From a checkpoint of a small transformer trained on Wikipedia.
Size: 16 layers, width 320, 5 heads of 64, MLP 512 SwiGLU, vocabulary 8192, 19.8M parameters.
Architecture: RMSNorm before each block, learned positions, no biases in attention or MLP, untied embeddings.
Each number is 500 + 25 x the weight over its row's rms, rounded and kept within 0 to 999. Layers, rows and columns count from 0. Numbers have three digits each. The size before them is the row's rms in percent of the matrix's.

# layer 5 MLP up, 512x320, rms 0.0437, rows 377-390, columns 0-159
105:497539469499471476486492452475525529541486498506484553487459427462497504492489499561511528501498507475518476508511510482534502503493479523523488460544502475521518552555492558507478534484531506477531502505509495510501507482532489528528538480492525502491473510521493486490475483519491514529462477492507497510516523482515476470505530518519490482455508496503502484561513431515495474476503459460508512523472497537512484509513488494453533513532530527540517522490526539457497482492491483
098:463516454541524499497486447482541533450476480473467478505495500502533487482513472504491502516510462527534486516495519492532482485488499497474519552511481473475505490488529526453524484484496517495541480508521486509517504495483458527489480495528460468516530507488492454525496493467489487512523485429547483533539511554505452508503519446513499550473493496514515509509513464505520503463464491502478499528479500431530486534481545501465527503508491472512525460502523530459501499522459489
108:474507516424482527523482465479510489493514534475480479506479503459499500507509473451517484492470513498546530484522499504462485506482510467485504508474520488514498487510488494496521499502499513478503535512455510498464494502483483480497512479490487490527503527461558512486457524516505509488526472476536488487510504510503493534495461515500446512533526488495467474464485498499485511463515556546493496511532428529520478450486478504498502489495491534483505543498518494530479560472498519
087:524469528523504518575539514508520528500430526490538478506499511496539501532473505497457494563542548536488481491502520529501468501471518494481551526500504535461517508486473487466511492545523528493494514465523495508490506495488514491499497548520485528479502513487548536484492477476510517517517521505454520504508444516516481511511496559482493505469493519518519495456491477502470491499482528548466467481504547508444514426503484494499492464539476498503484510502543483518502423508544492
094:508499456522487526539500491481500515503526479469529486477518513531549519469542530525520546519504486491477461516495488539500484465519469463525511540481512490502501509491480475493555507512492474571466457464552496540448526484485490535475463522515452495456452488475503492467501521495464486468483473486526521506495487484525512506494508527491540452463545451491524485480510485532492546508489482495484506511475507510525470514521531504408503499502502466524501527523526467512515528532520503
079:494515550492494476469505462475516494506480460515474542469510510501534483505502533522507479429441550514484495480491491523497506549486505518513518515508485507517505513444511494489504524493494458488515491514531476489523490521524487522491527523489540497501481513449489521504463504502508490542446486498528487494477453528499513478533502497503478535526491459471499468468532517508490467502483517530495514495496481498503530474498520481495530471528482526517498509489524483526502474481554480
097:509520452492498483498512541503510479525512471513511503497456499491486482525533496511534502489545488476502476502482462485483493445509520491507475476519539506520525538496505506524510524506507473496508461523488528508519446488499525454496480504503472503478494485490454492500504486496488511516463502491512513457510530504490540529502491511472520466470522478500461509504517503498445478526509446522517523503474432508508499537492510522484542559512531502447463510498527516497515560514467484
088:502520539505499513523487516504474512509528537524473479518480512514477518530471524484479493485455499526491491469482527492539545474512496507504525550480558532531524496530482509512494506487485492495515486530490516518517523486536481458516502480509466507512489508463500493494486521520489542485501470473499522468466471497548544492495474533488503516504537529475517517524476467502489533473450462505479468469529541533476496506505498513507541519546495477454517506485490464511496502505535504
103:529497494482497498486480518522462458518464492470474503517497494497531516501474497516510501468501492437509520469468499492482489518483508448506515535517512525520482493475479541507492512499487527510508488492474525512527476456500446494500495518490523568504497522454496500517496501494464495485503490530495471490477511497492441495479481537468521518504525481473471533501514498502529490472476502512487455444505473529478519500508521501495536510496531512471498477506482468486432497500535512
102:521503527487506544500480533519492481535499496481564502463544509489508493491491489523491484500514460464541537505482511506463471484544499490500512486522521503486525469526490491502537503454479511538451475497491520505532475499451469477454522504531495522534494482486501496545496473505443488507487505450548531464478473478482513503516481491475488497501542494494533477512509503526530476504511492511520473485508503504546476506475457512471514490468519458526510488503491500499486515506544485
114:515492539506494525500515488496534540483495491479548537439526520507501483479505498509484494505476496505468464540520506533490512540520533483459484485543507504528484503526553446489518452540547480512529489485493511468537503502478474494506498469463489498468496511536532509461518509530480500438465531477506524529534509535479532487516547480458546555490541460521516507480521523567510485491522508471505507494509546483537471452491518472526497548486551520533499528485488519526494500481474511
100:521496500479521487532454472435516492536497496451504485512513491499491479525527525503449467527481490510486506522542497558522486510485528504509545539503504490544480486544525490490500463529530504505497463518486489556488509527476484464555490437481512484478501511500486471510495516531501499470497515505526506480475491484469476483511516508518528529518513552512542489484477534496500506496509552540489479503523504449543466504506496498522530480501448525453505518512497515474510541532512518
090:484485503495496486526540546501499523507467521499478513513489470530500466492515507531503514487533508528497551525500511522460506480550535491510487493467496403494485491476520513490475550492485520487510470504503482552555508461502489513529559522503544474525442483521511499533488487489463514492462476517525452431497509455517491485483488473482490469490495477493514521510554497542505503499463508497490464512537509526500550475487494507489486535472464515490501517470484489477470512534538521
095:496509502472532500493491463513495506500537513508487490478487494487489462511530525479497471502545484501485565476579515499494500484496562487534519487495478459452556468515462516463517477477531518493493494516535510467486510530478516555574541507487500500469492489520490537518522478459471493446492481501479465490516484503497500495483506513518441497478482518503492479530482473513540482494522503495497491524503501531495487497495518478542538482495519495495457486509477543468503509524477525
# layer 5 MLP down (transposed), 512x320, rms 0.0408, rows 377-390, columns 0-159
104:484526501497518536547467488526457472495479513520510496517518498483555468529551486507484507501497495493478496501480494530495540490503499502570510504457466536455520517475505465491510497489540516543536482503487482469518495507482535526510494490509500472511506466481550526541503518494437483452518492524487521504493539537469503498465496473513535518512539462526503504543513512506467486500511542452502495501525541517526504506483506491521470500531454468482492460460524458516484493498491509
099:481524486496496485496505482520464489430495498501468470483471478489532511516517530532487509490488495465484481513517489505495515485459506498476489551512533497512529468515472525508503507525493463495523526512500492490484482539523513486463491454527520531511496525469508518475470493459495523483529433472418473492510409518509516476531502507518554460525521456525470557470523494480481500549505481536439518501560469499504488532477497493559473500526525491531500445472505517477470508485500514
111:510447521466485577499502535502530454483493494509497480509497436508491434490502496475478492497497484506519482490484519498514532501511522517496479496510451530488556471480483520514552521514516493462512480510583515489489492476545447505515506488476524506465470537526501498518492485489470462524519528500500433508535472504463508520457488490507493492505442480503498535499544462470474500472506521518515489495443510493481497504446495516501502492530501507510537513502503499479508492495512487
080:509489452424521472483446500506534482483445464534500488491500499508497455483503507504466507530499473450484521494516515465485495475505499455469442501536500485446536532544515509522505502479490522513501492497503564450527554539480461505537484470543503469499480542501508497509526482529508494462489503482493447462460539529511479510480471519542514505523491518459516512477508517491480526495438480501512489484526493469512495468510531471507512543481476491477555508500473502503493502495465510
096:503544548497454503515487483465498495513506527502507488487491506501446536503488504506529464497511544496460544498489513469506507558524509526497517507481507501451521495514524512482477488451505496485508521524465489428531471533510461487527474514484530461556521522499467546498510474511533482503512508516492469508513495474497525494535527503468484455496491532509509502490476471419527493494479462512520502499506493532471471502480492500510499487529459540515544510494509514508564533513508488
072:470487498512492514484460476516505516508493511535524486488525498503477516522494549469488491477491505523478440506453519510476522522477484529528486511515448531505491500546501502503472451453518524474485496541471502498514492514531513494487523513500502484504499577505470521525439467521493498518502501492493473508486434509517505516460485475513429473557514470500511485503482485459490504494507529564504513464508522485519494494507508530481467471541478537526472556508512496545519512476502507
097:526485524513469505531503492528461474475546478533495476453479540468480516468470492506476475490506505509464531536509490497528501497510544458475480519515493491563528503517448517517533533482459495439522503510532482448474459505506480488494521489514460508506501524560500540488472497483487510509482516449513498499514523498492545458494502462506494464483508442477473489519502464507471513498483476527496502469491477474568468532497513510541513491486517494516477453520507530479517497486499518
083:498482502520491509448483491505513473486517469499468516528507461497535490496519443465536496497509538483476494469493493502498441511495509508497506477530456474489506508489561462475545507562530486503514509503489505503487502528484494517521523507492505510533481493490520463516515472477458454502517510512472526560493522464488435516517492522483530494516531448524503533471518515512483500480512419500536499480474486528536469525513539461513508523470454511521489492479534521448479484503454513
106:512532501487483534534508472514526467501520519491512510499498505510495492481485513470511473498521482490433474513500479508518538492530508527519452537473510517520525463485480534550525498490479471497532484515533496503512492498510520513473499447460498485491511532486496587515512543500496527470488506469500507509503500510473502506520512499491542478479507480471528475470511492499523503507511450530540548497496489502487501511461498520495529483462481478517490491521509516515492493508457511
104:511490506472505495533476483484507443488530501527504494521468476460472478496522510485532482487505490491462485492556515483551502526514513502484529526512498509498543444488480472523485473494495482479501493495497520469455504468514562495535521508483490514515552501533475512500519501489492453455501538526476508464476498519482497522492511521470517488482494522502492532447524477525513501462492479500530473470470497479523494492509484485505485501548489495492496473485515516489497489482487560
117:497515484460465497529488478497516576482474497494523500506534552485524475520491503532520492501482513499563497496540525523449488522483514487521515490483517522545534531507482535529502509535464460458505510502521446509485518491509508492532503487526555498509462521494565464503474526528523511495486482540526479500517487450464514481507510536529494568486516523519490487538496493463508504524497487494461490474480523502508474487464474483505475522548496503497519564509491505530532473494492518
098:502511506518476508505515486494534508498480480508506481498544465487458460464486501514526480489468481501529495526473537469511480531491506483502520514489463530490514508495534511477545473513496510520497502537524482489496480507490532523474491528495472516516475545490506490494450493493484470500512492538567500609539517466475504448523481495508480511510512525487498523562508443504469467468493440511532530501516532516494496537450492482478502436493487515484477532499511479482546463495468483
092:509536551510509462485448488508489489487477454543454453459482532475481514507535508497504513499517498485451497460491513478555493520477494537514521485527513526490528466486498491484499502504499493499515514486484532472470492485474516484462516513508520475523515506488459545516485501509460506535492508534534510544490507555484501520502428527538453461497544472485538515461490494506485520476539427495513541511499441477500499511531510487516512472580552512505457529519491516519495497528525490
094:485491476512459455504465534469525524522528488472511481489547484516520500451492504537456543517473505485527515510459486530552455519522478449496483455515478500497479538506520516469488539500474463493492512509495544511533482445516494469445478521521557525513511491499470456499526495493480468502505539528498539516498497507506527507512552536465493501490517481539511474455513517489453486447534486524481477484520525512518505473451473512460462520483477518506524476481526476515470458491532487
# layer 5 MLP gate, 512x320, rms 0.0453, rows 378-390, columns 0-159
095:507498504483525518502519513496507506512474492453498479443521531455483477487511469474510540510507534504477519496505527503517496474504523500440475505508486486490540483476488462468489509462452518526521475528498503479502503489459518498499512462523489477506479508516505507480481543487502506516522505515468461501510486520529477500456489484549497565512498454488535479549497459563488526508545482494526469544529488487487486469485486493487489424488527495508448465474475496493490481513512502
112:467532518522486522519521518492471518531529488489484486517462504468500499490505465466544498507461518507460493456525533480514480497492487508484511569510523494509438527506497455484456510520492527501465500452486485491445544518441540487509468499487500501497494481501489507448518536543560525481489490465465498451514494525521487528533482482481496511523528530500461438467459481520546523539482504513526503522499532489526490460530454521471514497510499557460524509497500506520501484517461504
084:501509498503478459555524481482490509494524525475502511508510478463485503494449526467490498512495528498457474412474476465540540503471484477461509486528487556468483476512510496512503508524528501499522551489469500448491491487482507505511486517545496494504541531504489489494512486488516546521563490526493503484540459479477517503516510539530531503483497496524476549532461498480508515476566495509462488457518525524476483479519465504501514518567514509499471495478487529492467506504489511
093:498500512455517486537489495496488544510463499514467477498479512494509472559491497451505481505492517520463500497512504541463491506462537492498497480510477513464457502516488511491535490509497512488546515492498508525514487568472537476577466494500531514491451493545485539524546507497508499520520527493512539482496464495449529506511501515496490498512477506498531534488500506435461490489501508521457469515498544504499505456471441454552468490499487480494536511513516512527493501496524532
093:485517451530464528480490485537497538501471512525507517465502470453482503466495549549495494520495498516478462522524530497517494496507489563568491505541528482500493509517489485463526488517547509496504476459506456507465524497479457549462512531486492484524504519518488518458479484548510493532507495510470495504504500491503536485482515481521500476474472519468473483526478477501502492465473491442504494492482495490512501515494512479489456464515484525518520517513530514522535500469525453
094:485516477502505476481533555459522524552470502468484487547482469484466487544571512481510526487503514465515427459473481498475514462481444534523522499488539456460486508491514510512521495543529498491496501475486478528497510489491538477509473503504525488501506489488470528475528522475496502475518497527510496433506487514550479542498490512459529486488501449478499512480508521487492496505525467502528518507465485506435504510529508529453496502506474486490514499547521455501502483496477489
089:500495495457446483479443568519512487464465459475491510545529485507522499477493493494527469502485507480519506534488511481483459515489500488519532486510466482474482468493552488489495519525523488474506482461508477471503460486504461519478484485500541533501447514535519476485514491502456469514508491441488498499473516481481453522484567505497487493520489463517514502498501566531492477512521491498511533543446492494500482509535495474481482519504526506513502501482517510463503500473465470
103:468460521477548498498519502513520488456526531474452499532483483544490516534514489522507510527502550530510519474554513488518474467501471498468543510505539499539446480479539494481490485470522474489485488494475489472500499495521534513508515543521455492473523535547490499522556492518528488443509522472479509449455509496508507511507505548493526476473502562488478494498533506513494514511513519469492522527494501493526489503526476480528526519539447528476450522499512433499481484475494460
101:461497487533498488458479533511514530547473509456482532433481487492497524493500521541484520502511492481488513520539507504467459491483477519485465468507505461538477498505494510493485515484468498506513468467444478515499512540510493534486484523565489495461531506462498484508509516483501506523482493509506515498520498476579532479547495491470537503517540473497515438550507510508526486502484518497474569551499518480475511471494523513482532505492474471530466479501488461513484508531501440
113:507487487502497494500501477494511474534512515482529493474513478510523506499520450500501482518497499516564498496469483526487496468506471508511514471494485491514470472510534436523488518502518527522509494482514481503523503491429487579481510500509511492491499452541489481448503466484478504533465516489552481483507508509492501516502595494491544520514554441518489525509501496529504438502526501467505545480496533509520523468493515518479508494478540529475504476470466482524486535487545509
096:514511518493473469535504533505531433476479507511513501500519452523476522421490507481505503493477506463492503501456514500494488478489507457536550474513474461446506485502485511453486532475509502499503494495531488507520515457510520526468495566501494483498514480458508508484494447465471517538486502495536497510490530471503500473486518520511518471530501451514474516520484508497510453495476455464493495491492456525440513535495529509452512510485534499503479511499516481477475482463540501
089:481506459517484482493492464517537494511480485484509467509544521465524522473470481475491458493476470519526509483498502492505511542493542503490455445516453474459455484504485476509497438537515519498465484492463499543519489521519484502491507482496490480465471539514530501466528476482493502502540523460509476516495540462460489529527513553524496478488528513534496521545517543534503509459515534497496525516531506500547431510479502449512504547519529526455517489519498487512463503509498495
097:465514502557508507511545512536504510527487488480478502481489480463462475513535498529504477515521488512494499513532532493527532473514514530512488507505502498550499490526438487500508490488543537500504504507463511459489478507502519518494510527453525463507553514527534577463464496523520518464519471519521521510552487516510513516488495501563489481498519514506534492508511453511486497554519463481549503525499506538466555517491530523463463467546472535510523503497469541499525484512505483